Weights of a small GPT-style language model, trained from scratch on English Wikipedia: 159M tokens.
Each number is 128 + 32 x the weight over its row's rms, rounded and kept within 0 to 255. Layers, rows and columns count from 0. The size above them is the row's rms in percent of the matrix's.

# layer 10 attention query, 96x96, rms 0.159, rows 77-95, columns 48-95
size [ 85  97  99 100  77 107  94 103 113  98 103  89 101  96 101  95 111  95 105]
[[173  49 106 128 154 161 152 141 104 190 145  92 105  74 111 123 112 145 141  83 147 114  89 102 111  98  99 147 151  96 130 121 141  70 113 101 131 126 112 140 129  71 133 113 161 110 146 151]
 [136  68 117  78 133 145 123 133 115 164 146  86 132 129  89  94 147  67 105 135 191 136 125 107 140  64 114 207 168 148 155 146 125 131 120 172 162 126 113 138 152 122 107 214  69 127  69 154]
 [139 140  49 151 130  67 166 145 146 111 105  63 121 159 122 151  71 142 128 137 117 152 146 158  83 195 136 127  90  97 120 161 133 128 185  71 160 100  78 105  63  93 128 168  87 121 111 126]
 [ 98 147 109 113  90 180 177 136 126 113 152 109 124 132 106 134 127 167 133 101  87 123 154 119 130 208 120  73  96 163  77 153 112 144 132 130  89  17  81  93 122  87 126 162  62 109 159 127]
 [154  78 148 100 168 157 206 107 110 189 106 164 125 128 147 149 141 134 121 101 160 152 168 108 105 139 180 123 151 108 157 121 162  50  95 202 119  62 101 113 114 132 107 122 146 152  97 155]
 [150 149 175 152 124 104 105 145  69 164 174 115  87 153 116 154  91  89 135 133 150 106 139 111 140 123 130 135 103 122  65  72 100 117 130  78 106  85  75 125 110 119 171 132 130 175 165 181]
 [112 140 124  95  51 144 113 105 176  88 166 156 156 103 128 126 126 112 156 122 146 121 105 165 142 141 107 186 100 144 121 152 121 106 143  88 108 112 137  90 144 191  84 110 142  96 114 133]
 [139 126  95 103 199 131 164 120 140 129 185 134 102  44 119  34 144 134 180 137 101 118 130 142 125 160 133  82 171 149 145 158 142 119 161 133 149 151 102  92 132 113 129 186 125 131 154  89]
 [ 73  69  94 128  87  84 206 137 109 107 131 114 131 150 149 164 142 126 182 152 133 111 134 103  84 138 123 121 132 110  95  98 157 161  99 140 110  97  32  99 141 109  51 141 111 119  94 127]
 [119 124 164  90  96 138 156 112 127  65 125 149 148 163  60 148  86 156 134 131 124  91 110 146 195 146  85 142 146 159 138 182 110 102 107 194 104 145 177 143  81 143  67 107 177 102 105 126]
 [103 145 117 143 142 167 149 101  60 120 123  90 138 146 113 142 166 197 100 120  91 140 103  93 161 152 150 172 157 154 112 177 172 178 121  68 186 164 190 136  86 145 185 101 143 141 118 108]
 [ 92 120 101 115  89 120 160  77 125 138 116 143 159 123 114  72 130 203 150  96 190  60 192 165 112 136 155  78 155 128 156 167 135 122 133 169 170 107 120 106 180 106 104  71 170 154 134 134]
 [134 104 112  98 123 158  88  79  94  95 112 196 110  93 120  62 155 123 180  76 143 164  76 103  96 134 122 138 144 108 138  83  99 157 118 110  71 157  92  86 110 141 129 146 168  90 133 158]
 [191 150 104 153 156 177 132 107 122 164 129 155 111 104 117  99  86 166  95 158 102 113 135 150 137 102 136 146 130 137 131 135 106 168 164 155 143 132  95 190 102 103 120 135  87 125  92  84]
 [161 180 136 127 148 122 163 106 167 114 148 154 171 150 145 108 172 121 107 159 116 113 136 170 130 114 102  96 210 166 144 142 112  78 110 127  94 103 159 130 166 123 115 121 130 123  85 207]
 [167 146 120 113  84 128 183 133 114 151  88 143 178 174 141 110  87 124 140 141  46 177 122 150 113 150 142 176 112 144 144 107  94 200  92 151 164 133  98  75 174 112 143 141 160 142 157 116]
 [132 152 166  82 103 165 134 109  84 131 200 141  60 126 139 167 100 171 221 122 152 129 142 157 100 125 103 103 146 123 114  86 152 147 123 104 109 105 109  91 126 161 102 122 140 174 158  93]
 [106 134  87 106 174 103 114 191 132  92 169 129 167 123  90 104 124 205 114 130  79 165 120 129 186 132 127 132 112 116 172 132 132 140 179 175 150 131 158  66  79 102 136 124 117 166 122 116]
 [117 102 189 123  91 130 133 135 156 111  90 128 182 125 127 144 112 146  92 128  20 103 146 104 115 191 172 148 133 121 113 148  85 145 190 115 159 156 111  63 104 166 129 148 172 194 200 150]]
# layer 10 attention key, 96x96, rms 0.162, rows 77-95, columns 48-95
size [ 93 100 102  89 150 100 104  96 104  94 100  91  93  92  94  97 111 108 107]
[[189 111 108  91 165 145  47 128 117 138 140 107 107 130  56 114 116 112 121 162  76 138  96 143 104  91  88  80 165 176 161 128  67 159 157 117 109 151 126 133 113 116 103  51 126 118 143  93]
 [119 110  97 181 142 132  64  98 163 112  68 136  82 137 128  38 116 138 146  73 130 160 100 112  99 170 129 108 160 100 157  98 151 107 130 124 131 118 176 124 129 104 151  96 203 138 149  98]
 [103  85  68 141 174 131 136 141 118 138 103  76  83  96  85 109 101 120 117 178 156 135  44  93 205 161 125 137 141 139 120 114 166 174 124 170 105 150  93 134 125 112 102 110  73 122 123 151]
 [ 93  89 144 153 165 170 114 112 111 133  97 142  99  80 105  86 141 152  95  93  81 132 141  98 171 110 202 149 109 172 151 154  78 151 181 125 100 159 132  89 129 167  92  94 109  74 159 106]
 [173 153 121 114 118  92 133 159 130 132  65 127 149 143 182 128  90 101 143 143 180 129 153 130 176 147  62  94  81  78  73  42 159 146 108 150 114 120 117 148 122 141 125 217  98 203  86 189]
 [145 143 156  94 118 183 138 128 113  65 146 111  83 123 142 118 125 130 166 116 130 140  96 147 126 142 117 150 135 101 180  59 156  87 163 131  87  65 128 111  70  82  95  58 130 139 145 195]
 [159 106  61 126 143 129 118 179 151  63 119 153 142 170 106  93 165 148 137 109 169 119 115 119 144 116 142 169 179 130 176 127 117  66 146 102 108  83 105 155 159 103  90 136 129 158 197 136]
 [138 158 150 124 155 170 109 136 146 109 160 175 129  95 149 141 121 145  69 125 180 124 121 128 132 128 127  93 167 147  84 152 179 185 158  29 160 143  69 141 144 105 183 194 124 127  95 150]
 [119 101 154 171 115  78 113 102 152  74 179 190 121  58 116 140 113 104 116 156 151 150  96  88 129 128  78 155 143 141 127 121 126 104 127 117  51 146 125 162  98 159 130 150  82 128 146 132]
 [130 130  93 146  92 159 141 133 131  95 131 124 152 122  81 177 138 157  88 159  85 125 181  83 138 128 124 163 147 159 183 162 127 129  76 102 120 163  95 162  80 132  91  84  85 134 109  82]
 [107 120 122 146 121 108 116 140 163 159 152 124 127 132  57 167 140 204 136  81 118 110 116 128 118 114 143 163 119 103 162 111 155 194 203 137 203 130 100 177 103 147 142 127 137 149 111  68]
 [147 144 125 155 173 104 127 126 157 170 139 133 151 108 171  97 114 100  57 164 150  67 168 109 151 114 144 198 113 162 129 105  51 167 191 142 143  85 162 106 153 156 142 121 147 118 185 141]
 [155 146 100 109 199 114 135 128 109 112 161 137 132 106 108 115 133  92 149 119 124 118  80  87  88 133 112 133 173 150 189 146 102 125 120  72  97 124 155 140 143 137 137 170 113 112 166 139]
 [135 125 119 135 144 145 128 142 119 184 185 137  79 115 184 183  84 120 120 120 146  39 119 196 148  92  90 137 151 116 142 141  96  97 142 139 170  90 142 154 179  97  76 161  98 175  69 120]
 [113 174 121 151 111 165 144 128 123  63 122 148 156 119  98 120 119 177  98  75  49 155 155 137 159  76 147 187 111 187 170 103 151 155 150 124  83 135  88 122  98  98 158 187  77 140 134 113]
 [ 80  99 120 109 109 126 141 155 115 109 120 212  95 107 156 115 169 106 115 115 159 114  79 137 145  78 180  68 133 134 105 133 121 141 144 112 128 115  99 167  76 138 127 105  67 146 132 163]
 [122 186 220 154 195 154 139 152 110 102 124 125 182 155 126 143 145 183 123 146 111 142 111 153 125 112 152 114  88 132 135 149  82 155 109  79 136 140 145  85 164 136 127  85 155 104 127 151]
 [ 83 111 178 154 159  81  80 151 107 131 143  98  74 143 132 149 167 172 123 168 111  77 101 142  61 129  75 141 157 126 204  99 142 128  92  96 153 164 113  65 164 112  97 115 134 125 162 161]
 [158 118 151  90 142 178  88 157 114 158 115 126 183 115  97 160 132 160 118 212 136 103  84 131 119 158  91 106 154 110 168  92 105 115  73 148  88  50 144 106 143 163 138 102 148 158 137 255]]
# layer 10 attention value, 96x96, rms 0.207, rows 64-95, columns 48-95
size [ 92  82  78  91  98  92  98  87  91  94  91  83  89  97  89  91 114  90  80  80  80 103 108  92  89  91  94  83 119 110 116  83]
[[155 120  52 144 159 149 108 109  99 145 171  82 132 161 133 222  46 134 128 146 148 107 181 136 160 108 171 182 102 115 130 137  75 149 139 129  82 110 109 151 155 116 145 154 141  98 158 103]
 [ 55 109  92 107  98 134 194  51 157 123 126 147 132  95 142 138 165 127 132 124 143 173 125  92 171 148 115 171  93 108  63 109 124 101 159 130 191 166  75 143 103 110 131 138 152 199 180 151]
 [111 107 141 122 136  96 136 102 120 184 129 197  96  97 107 137  61 219  70 125 131 137 170  92 102 141 110 134 165 122  96 143 191 101 105 102 106 157 136 104 104 143 125 166 135 113  88 146]
 [158 136 133 105  79  78 173  97 127 136 104  90 137  74 143 168 125  89 130 111 116 116 201 153 130 124 140 147 111 131 117 177  82 189  77 136 159 138 144 122 196 121 124 206 146 175 169 124]
 [144 134 132 129  89  71 154  85 116 126 123 140 185 174 121 105 113 164 131 114 120  95 112 147 105 110 174  71  89 115 128 151 115 100 113 183 146 101 119  93 137  98  98 108 127 144 136 145]
 [ 95 137 140 129  92  98  96 149 110  72 161 139 147  60 142  74 108 150 144 171 183  93  59 132 144  98 130 124 110 136 157 111 147 169  97 111 115 143  74 147 121 106 150 185  51 142 149 148]
 [112 124 115  99 144 146 142 109 114 143 137 140 106 100 116 117 156 139 179  87 141 141  79 165 127 191 157 101 121 116 116 124 155 101 149 129 166  91 195 111 124 105 127 149 165 109 135  90]
 [130 132 176 126 148 174 143  88 163 146  83 174  88 118 102 139 126 124 131 150 116 128  88 144  97 136 111 125 125  88 136 142 128  82 130 106 163 147 140 101  61 112 170 130 133 122 152  72]
 [ 96 155  98 119  73 160 164 148 148 107 109 110 149 116  82  94 173  89 107 141 144 114 136 139 176 111 162 127 114 111 119 108 124 129 200 106 132 144 151 152  78 133 100 145 107  95  87  74]
 [148 180 181 133 139 135 142 177 122 140 158 159 118  48 130 192 146  98 142 132 129 196  76  89 174 106  92 152 166 178 107  75 126 121 121 107 154 128 125 140  88 125  88  79 141 119 112 131]
 [132 137 136 143  91 113 128  78 153 102 145 145 134 142 156 128 125 158 191 104 197  92 133 212  93 133 146 129 137 146 151 140 123 143 170 128  91  94 108 141 148 144 153 151 156 161 130 125]
 [ 94 155 123 120 121 138 116 159 105 138 164  87  84 119 138 127 155 139 154 128 112  65 108 156  95 138 113 124 136 143 100 116  64 194 140 120 164 110 176 193 197  94  77 177 131 165 153 128]
 [141 164  73 132 117 125 120 148 126 143 138 113 116 146 113 105 115 120 121  79 118  57 112  89 172  97 145 166  72 137 115 190 117  55 142 161 109 121 104 140 127 138 135 169 133 131 115 154]
 [116 117 111 105  97  82 100  97 142 158 139 138 212 118  94 144 137 188 178 129 134 136  76 115 113 166 175 168 150 146 118 151  88 140 144 118 152 107 158 121 201 146 156 134 143 118 106 132]
 [142 152 138 132  48 136 137 134 158 116 139 152 113  90 117 144 155 121 123 186 163 155 129  50 107 141  55 130 142 127 125 143 157 188 121 106 182 166 145 157 135  72 130 171 160 170 158 187]
 [138 115  94 141 118 123  62 163 119 106 139 117 139  94 129  60 106 145 133 148  91  67  93 115 113 113 121 133 135 161 144 164  83 186 141  87 130  89  56 149 140 143 151 131 172 168 211 118]
 [149 105 124 144 172 159 106  87 179 141 110  72 152 100 155 122 147 125  78 177 110 120 133 140 139 156 187 164 141 142 168  79 175 156 149 125 124 178  52 146  66 170 168 137 121 171 178 123]
 [ 55 138 131 206 113 128 151 140 128 145  72 136 117 134 143 129 231  93 100 118  80 126 140 123 151 117 130 143 201 139 102 142  97 151 110 108 133 166  88  59 110 131  76 106 100 144 185 139]
 [100  99 136 148 192 157  78 115 149 125 124 104 183 137 118 174 163 168  84 121 132 138 142 132 162  45 169 146 116 153 138 162 102 136 145 147 176 110 174 159  98 155  93 105  93  60 131 130]
 [140 171 111 127 141 140 166 139 175 106 136 125 145 190 156 135 112 160 128 137 122 161 119 130 193 123 157 136 100 133  43 167 134 132 133 135 129 129 137 148  88 178  90 140 118 154  90 150]
 [126 118 160 113 107 131 155 102 108  99 120 102 135  88 108 164 183 182 151 116 101 192 146 127 144 158 115 120 103 100 130 121 157 150 151 125  81 112 108 144 149 103 148  54 109 145 130 117]
 [146 129 141  73  87 144  39 151  93 101 132 167 108 107 139 115 120 145 138  93 148 112 101 144 133 136  58  89 137 126 174 153 122 193 134 119 107 135 132 100 173 125 153 124  91 105 118 194]
 [160 141  93 150 153 133 139 138 176 110  49 101  77 201 134 111 169 119 110 128 176 130 119 138 130 110 153  92 103 149 125 145 148 100 168 155 124 116  65 146  56 144 125 128 133 142 151  87]
 [102 197 127 111 155  73  93 163 145 136  96 120  94  96  57 130 194 126 173  96 155 120 186  95 217 154 137 113 201 122 103 161 113 171  94 147 137 151 154 113 167 153  83 113 145  76 173 122]
 [142 128 114  92 122  95 110 103 127 172 161  75 168 117 108 137 104  86 226 130 108 130 135 119 134 102  86 151 156 133 124 152 130 114 149 151 128 115 113 111 202 138 102 132  62 138 159 129]
 [123 130 200 111 109 118 138 122 132 134 168 108 131 126 193 167 141  98  75 116  92  67  94  95 109 140 125 157  98 103 114 134 180  64 100 119  69  97  79 171  64 133 150 144 112 140  97 100]
 [124 104 100 149 129 101 135 121 182 127 153 142 149 114  76 172 102 178 174  88  92 132 156 117 133 178 133 218 150 144 165  91  94 147  84 174 158  73 140  92 147 132 152 191 164 137 143 156]
 [125 145 192 132  77  92  86 129 151 138 132 112 107 199 159 109 103 144 125 170 162 160 122 108 130 118 165 125 101 149 117 121  91 126 135 102 119  97 113  85 141 160 144 189 119  36  61 107]
 [166 140 132 150 146 154 112 130 157  85  94 173 113 141 198  85  95 115 113 111 152  87  88 150 130 102 166 103  87 133 166 150 109 105 142  95 112  71 142 164  55 148 153 176  85 115  94 122]
 [159  98 121 133 115 139 144 147  78  83 132 114  97 131 170 133 149 144 141 152 126  39  49 196 101 150 180 146 109 147 192 112 144 104 155  84  80 147  74 159  91 100 112 170 150 161 158 133]
 [149 170 158 116 146 164 159 101 115 141 122 137 108 131  85 130  91 107 172 136 123 135 120 123 109 110 109 133  83 124  86 113 129 153 118 108 117 140 156 101 188 115  47 105 150  82  95 120]
 [172 135  92  90 127  91 151 119 121 132 142 171 117 135 169 135 123  96 155 135  72  74 176 154 136 161 168  74  90 143 119  89 111 147  63 110 120 158 164 111 105 152 170 130 117  71 140 193]]
# layer 10 attention output (transposed), 96x96, rms 0.206, rows 64-95, columns 48-95
size [ 92  87  88 102 105 103 107  96  93  95  88  92  98 101  93  95 115  87  86  84  80 104 105  98  98  96  94  95 111 113 116  95]
[[ 80 144 109 102 157  70 154 127 165 108 173 123  97 116 130 146 109 133 134 151 147  68 147  69 115 124 124 120 164 151  67 111 177  70 153 129  67 152 120 107 174 120  52 154  98 123  88 172]
 [148 129 148 148  98 174 149  94 148 121 104 118 103  98  99 135 105 110 171 156 116  67 163 110 105 154 140 130 136  56 193 171 141 140 176 127 149  97 150  91 133  76 114 126 158 109  77 165]
 [124 164 174 139  89 113 146 137 139 145 147 113 190 123 100  88 121 110 184 137 146 134 146 124 154  69  80 110  95 119 129  93 163  95  88  67 147  87  71 132 128 173 169  90  95 118 165  84]
 [130 157 148 116  92 125  81  80 109 110 112  93 183 136 153 111  75 139 158  98 154 129 119  86  54 146  73 149  99 113  84 103 166 107 120 116  96 125  76 104 100 126 118  79  95 163 109 231]
 [ 97  49 127 141 149 173 134 120 139 169 159 106 111 125  94 151 135 168 142  65 130 168  56  83 132 195 135 212 167 121 164 129 135  52 145 113 132 123 120  74  90 113  58 122 102  90 114  88]
 [ 89 172 147 172 105 150  99 103 169 111 157 138 101 176 131 150 171 125 123 136 146 125 152  79 182 140 148 147  96 143  89  68 145 195 152  90 175 137 158 105 127 137 186 134 103 162 124  48]
 [145 102 120 117 107 148 178 123 100 166  88 149 126 128 115 104  92  83 100 103  56 139 134  97 126 179 136  86 123 159 125 127 130 122  87 188 112 106 141 138 123 121  93  91 114 154 106  76]
 [132 151 116 177 102 133 169 101  72 159 105 163 172 166 132  98 132 134 121 152  94 154 164 109 101 121 151 146 139 128 151  67 181 135  58 129 148 107  94 129 120  88 151 100 163 102  54 156]
 [144  97 180 143 208 139 105 164 195  96 110 153 125 132 183 167 118 129 151 155 109 170 140 100 127  70 146 132 117  68 138 110 150 179 145 141 131 150 106 128 172 116 110  86 117 128 129  84]
 [184 173  66 117 111 109  80 100 130  98  91 110 144 143 143 121  92  86 129 121 130 117 130 162 148 123 122 125 105 108 156 111  94 188 166 112 157 176 145 143  71 192 152 142 167 108 170 130]
 [ 84  85 114 146 167  89 122 153 127 138 133 128  67 178  75 132 173 142  85  85 116 123 135  49 108 172 158 140 150 147 130  66 120 117 103 120  33 144 137 136 127 110 157  96 106 121 171 127]
 [100 123  95 137  82 103 146 164 167  79  85 194  83 137  83 125 137  81  83 134 144 170 182  63 127 136 140  95 114 115 136 142 140 124 162 167  95 110 184 129  67 188 142 160 177 142 137 113]
 [ 88 133  92 126 133  54 127 160 129 150 166 116  75  93 132 203 199 159  88 134 163 142 108  92 141 159 110 158 116 121 137 100 163 144 165 150 172  62 105 122 122  71 137 137 155 155 108 107]
 [114 131 169 120  98 176 152  88 111 150 170 157 142  78  84 168 140  94  84 123  97  84  98  80  65  72  95 136  95 144 104 139 100 102 113 123 133 138 155 151  93 137  99  95 148 135  86 110]
 [140 190 121 154 109 136 113  80 127 124  94 119 139 114 184 154  76  91 149 127 136 116 147 182 134 126 150 154  71 127 123 137 123 177  79  99 127 106 103 149 119 178 123 131 154 157 158 138]
 [103 164 177 138  78 126 176 132 148 130 138 118  84 114 101 113  92 148 101 217  80 119  98 155 115 133 122 128 156 116 146  40 196  99 102  83 107 157 202 138  82 116  98 122 151 168 115 155]
 [ 74 125 135 145 104 121 181 110 134  93 115 119 102 144 118 101 136 151 138 168 121 124 142 170 101 124 101  85  84  77  88 122  91 128  98 161 161  87 110 131 147 125  85 167  59  89 106 125]
 [134 127 169  93  94 119 132  98 148 115 109 136  98 121 154 114 107 184 124 113 125  73 153 139 128 172 128 118 104 177 135 210 158 135 146 164 193 128 180  83 128  89 188 105 108 181 124 147]
 [174  69 123 139 132 133 184 147 104  80 183 104  78 124 171 108 194 132 163 129 174 112  98 115 129 100 103 144 113 121  68  99 124 103 139  88 148 182 145 133 106 162  90 134 126 104 139 139]
 [149 103 147 143 184 101 143 141 105 135 139  99 180  77 115 117  98 142 184  97 174 101 127 104 142 126 126 108 115  64 121 108 164 214 165  70 126 162 150 114 207 147 198 151 106 165 153 158]
 [163  52 210 111 102 218 104 149 176 203 111 211 172 136 118 113  98  96 125 136 127  99 139 121 112 129 144 152 171 118 146 149 138 159  63  92 152 129 135  97 160 176 122 117 118 119  87 131]
 [118 141 171 118 173 110  86 125 130 109  98 155 123 108 114 122  90 147 100  59 156 138 138 106 127 147  90 166 122 168 159 108 124 135  70 143 173 192 136 145  69 126 130 129 193 203 131  72]
 [150 111  91 135 148  70 196 163 142 111 188 135 113 104 175 115  98 165 192 141 117 140 129 116 141 193 146 136 178  48  81 143 157 205 135 152 173  98 123 120 139  80 144 110  84  95 113 130]
 [169  77 124 107 106 130 148  85 174 178 108 152 134 126 148 159 117 146  53 186 136 105 114 128 140 117 155 146  87 141  99 178 144 137 140 125 154 116 151  88 144 159 140 142 151 179 119 171]
 [135 111 163 134  93  87  72 111 166  62 112  98 101 106 161 144  99 148  70 103 126 101 137  84  87 151 115 149 114 156 162 122  49 111  71 117  86  75  78 111  82 159 142  84 133 178 121 171]
 [143 158 105 190 114 105  97 105  59 132 130 121  93 177 154  93 120 173 158 122  80 163  88 110 124  85  79 102 118 114 110 123 157 147 158 125 193 142  99  84 180 119  81 136 149 114 145 166]
 [124 173 106 135  99 119 204  76 137 103 174 104 121 111  50 189 102 110 130 145 151 104 106 140  80 141 105  88  80 161 137 149 128  60 139 139 109  70 159 116 110 103  96 116 127 113 116 174]
 [129  66  80 122 163 143 114 153 107 110 136 135 113 137 154 123 191 119 115 113 107  98 141 115  91 110  84 188 132  87 102 106 167 110 155 198  80 204  95 115 203 187 117  88 144 127 102  63]
 [ 52 106 113 141 145  90 165 156 115 170 156  96  55 215 133 142 154 158  95 117 137 135  86  99 156  77 127 142 133  79 164  96 171 139 114 158 146 186 135 134  93 117 172 126  99  90 107  35]
 [ 59 112 126 121 121  91 187 167 157 128 130  90  74 185 138 126  96  86 132 107  80 183 135 147 134 135 185 145 136 160 119 123 147 159 111 175 133 119  86 114 170 103 143 180 135 105 144 118]
 [158 125 139 104 115 133  82 147  82 174  72 101 158 103 162 149 119  99  80  87 201 137 125 103 151 143 155 128 169 121 117  75 116 108 122 198 129 141  69 134 139 183 103  55 132 197 170 161]
 [116 130 177 133 141 140 135 101 145 155 189 113 126 149  98  99 114 118  88  96 145  97 132 165 136 175 117 169 116  99 127 218 196  98 132 136 181 146 129 165 142 116 130  92 119 111 105 122]]
# layer 10 MLP gate, 320x96, rms 0.208, rows 0-11, columns 48-95
size [ 97  97  98 100  91  98  90 101  94  98 111 105]
[[146 188 140 149  15 137 142 129 120 129 168 136 188 164  75 112 144 102  92 112 139 101 157 123 131  95  94 144 239 135 113 150 111 108 161 181 119  63  92 157 142 127 130 158 125 168 127 184]
 [ 76 128  90  83 158 158  86 108 148 131  99  55 183  92 107 102  82 184  82 104 114 108 117 133 115 184 137 108 126 109 141 128 100  94 151 142 144 144 150  92 144 156 149 156 162 139 184 148]
 [148  99 107 145 107  99 118 123 139 113 166 125 135  82 121 191 139 113 179 154  99 173 160 135 134 128  73 153 149 189 177 114 160 155 162 105  91  98  75 135 103 129 130 138 193 104 197 112]
 [124  98 158 114 107  92 107 141  77 199 113 147 116 130 132 165 133 135  95 126  99 143  93 212 156 191 142 170 148 129 118 117 125  94 122 113  88 103 125 166 111 101 174 190 102  94 146 206]
 [102 157 132 111 140 105 134 158 138 145 127 116 129 126  92 110 183 121 144  84 160  92 173 116  83 134  50 113 145 126  76 108 156 146 181 116 169 132 155 118 119 152 131 163 154  94 175 142]
 [149  90 110 137 151 165 189  84 167 172 144 170 159  74 183 112 136 184 103 100  89 106 104 143 116 186 159 141 109 170 104 100 153 182 160 161 126 165 133 107 102 152  90 122 143  77 149 106]
 [112 115 115  85 157 113 122 134 178  65 185 117 145 117  57 128 130  81 143  82 113 125 205 151  87  96  84 118 147 162  87  83 158 164 116  88  60 153 130 138  98 136 101 139 121 181  97  90]
 [ 81 148 173 133 129 183 112 137 141 163  86 138 105 152 122 151 138 102  94 122  51 169 210 175  85 100 125 116  74 174 150  92 104 118  92 106 159 128  99 124 160 129 134 148 175 108 132  93]
 [155 142 152 141 138  91 101 153 183 143  93 127 108 127 147 148 120 159 102 148 165 176 103 136 142 145 118 140  86 141 129 113 114 154 129 144 109 132 149 153 117  48 149 174 144 105 169 106]
 [135 134 125 180 118 123 176 100  94 180 137 140 121 139 143 111 138 193 150 153 135 166 150  75 134 130  89 117 133  81 141 108 156 154  98 180 175 169  65 169 124 130 149 107 140 100 134 132]
 [143 167 107 135 147 174  98 112 169 134 169 126 115  81  72 130 118  82 159 173 145  87 161  92 182 126 182 142 172 133 103 139  76 172 174 128  99 108 106 109 111 117 166 101 154 144 186 152]
 [ 78 131 111 140 107 151 162 102 107  72 154 146 163  91 147 110 138 144 177 135 104 115  86 124 139  89 132  78 100 111 128 149 136 117  85 130  83 168 101 166 105 147 114  84 118 125 157 160]]
# layer 10 MLP up, 320x96, rms 0.199, rows 0-11, columns 48-95
size [ 97  97 104  98  97 101  91 104 103  99 105  95]
[[161 131 192  87 135 112 184 168 111 104 180 115 159 107  83  85  96 153 150 140  88 104 173 116 169  88  83 111 172 106 129 106 148 174 101 112 119  92 113  75 169  95 129 121  69 135  97 115]
 [190 164 157  78 102 109 172 136 119 172 123 129 140 174  91 162 119 154  80 166  99  93 113 129 128  83  93  74 144 152 150 156  78 156 151 125 142 142 113 142  74  92 146 164  94 190 128 154]
 [112 118  50 127  92 152  70 138 112 117  87 110  72 148 118  93 142  79 162 124 105 112 154  96 112 125 102  97 120 153  82 174 160  67 110 133 145 118  94 172 192 153 197 139 141 137 102 108]
 [171 101 138  53 129 144 112  98 169 112 112  71 125 154  64 156 115  86 111 204 136 136  96 141 104 150  68 137 176 138 142 146  40 165  93 133 125 105 124 127 122 123 168 160 126 166  85 138]
 [ 90  92 136 130  97 105 110 149 135 151 139  89  81 128 103 136 127 166 139 132 177 125 117  76 182 168 158 101 144  87 159 171 147 123 180 132 152 174  59 178  84  90 126  68 135 193 158 148]
 [213  82 164 134 164 127  89  88  90 120 113  67 140  98 121 121 124 101 107 155 127 112  77 107 132 104 124 159 108 110  87 123 119 177 148 111  58 135 158 151 129 149 126 112 103 135  94 129]
 [107 116 148 151  95 146 128 183 151 117 119  82 142 137  93  88 161  93  67  81 175 154 169 210  49 125 147 170 164 115  93  65 156 126 147 128 104 109  99 168  68 101  93 115 179 141 167 153]
 [130 119 126 159  66 122 165 192 128 138 141 149  76 130 110 148  43 126 165 151 155 170 116 129 162 140 147 168 180 150 156 125 115 159 160 105 111 141 111 161 190 139 132 142 110 131 159 131]
 [119 134 162 142 183 143 113  73 100 132 120 130  80 139  94 183 178 114 122  95 128 179 115 119  97  98 104 161 124 119 153 162 100 129  98 119  73 196 149 113 143 110 184 141 140  97 148 125]
 [133 120 159 163 117 146  89  84 147 108 120 193  88 160  91  82 181 123 177 133 155 112  70 167 155  70 188 114  78  92 110  91 128 187  69 128 105 133 154 152 140 109 144  59 146 125  91 136]
 [111 153 100 122 151 157 128 179 119  86 131 119 147  95 163 108 115  93 160 156 103 135 142  81 163 131 158  91 130 125 112 123 152 126  94 108 166 143  80  74  90 136 163 169 106  44 148 130]
 [ 68  92 105 132 133 106 113 129  65 191 123 178 146 114 124 162 158 144  98 121  87 125 137 146 255 185  63 122  78 131 100 130 107  94 171 151 100  85 162 161 114 110 166  65  95  91 147 101]]
# layer 10 MLP down (transposed), 320x96, rms 0.197, rows 0-11, columns 48-95
size [102  99  98 104  98 101  96 103  93  97 108  99]
[[150 127 119 151  96 209 125  95 136 130 159  35 110 134  72 149 106 138 128  92 112 147 114 151 169  94  94  79 187 145  65 186 100 153  92 157 130 148 158 144 121 108 155 165 100 113 194 100]
 [182 104 153 135  97 151 123 139  86 130 144 142  94 124 104 136 108 111 200 137 111 169 139 156 183 136 169 147  80 184 147 112 129 146 125 182 133  93 134 130 159 131  99 106 161  63 120 209]
 [ 90 180 141 105 181  92 117 166 119 141 108 142 179 113 120 148  64 180 130 122 160  94 177 175 115 116 159 161 104 149 135 121 116 158 160 104 145 110 141 132 132 179 145 137 112  93 183 131]
 [119 116  94 169 112  65 151 131 169 189  92 126 102  90 139  97 177  80 106 128 156 162 118 165 166 149 109 125 100 130 104 106 155 128 161 102 114 192  81 132  50 134  95 121 147  52 186 130]
 [137 170 144  95 114 126 131 107 156  95 121 195 134 155  96 151  77 108  94 139 177 126 138 166 182  99 139 131  95 166 101  92 174 141  95  94  85 114 127 181 127 124 100 129 135  89 141 117]
 [162 149 195 146 119  96 134 155 167 134 172  32 149 189 132 133 144 189 115 161 109 132  94 107  99  96 166  81 149 110  95 187 114 155 162 104 159  99 118  85  51 130 140 126 128 139  70 117]
 [144 115 176 137 165 150 102 167 142 156 142 114 104 133  87 175 108 171 155 162  99  95 103 122  71  91  95 143  82  42 115 145 158 162  80 117 120  81  95 160 128  68 139 114 117  96 102 163]
 [103 129  85  77 131 101 107 105 186 108 132 142 102 101 186  58 144 132 156 115 221 130  76  65 153 155 140 115 118  97 110 133  93 161  98 172 126 127 115 129 142 152 168 143 171  46 104 163]
 [166 135 138 166  92 192 158 127 134 197 119 142 161 106 166 130 147  98 144 119 121  91 112 172 146 157 165  50 108 144 138 102 181 167 137  97  90 139 122 174 161 137 101 166 128 175 108 197]
 [191 121 154  91 132 129 107 107 145 141 106 164 127  42 184 151 142 108 116  91 111 153  74 178  99 131 110 173 114 138 104 104 205 113 110  96 121 122 166 135  97 128 131 138 105 103 108  67]
 [153 126 128 161 145 151 127  88 153 159 111 150  79 159 177  82 130 115 180  97 183 169 107 130 149 131  89  89 110 202 113 123 125  82 176 143 127 145 172 176 121 174 159 142  87  89 135  93]
 [ 98 124 137 115 114 137 166  99 127 110 157  97 116 131 147 185  31 143 146 111 135 161 116 143 140 166 116 127 151 111 109 128  79 124  54 121  57  99 168 158 101  97 190  90 110 151  72 128]]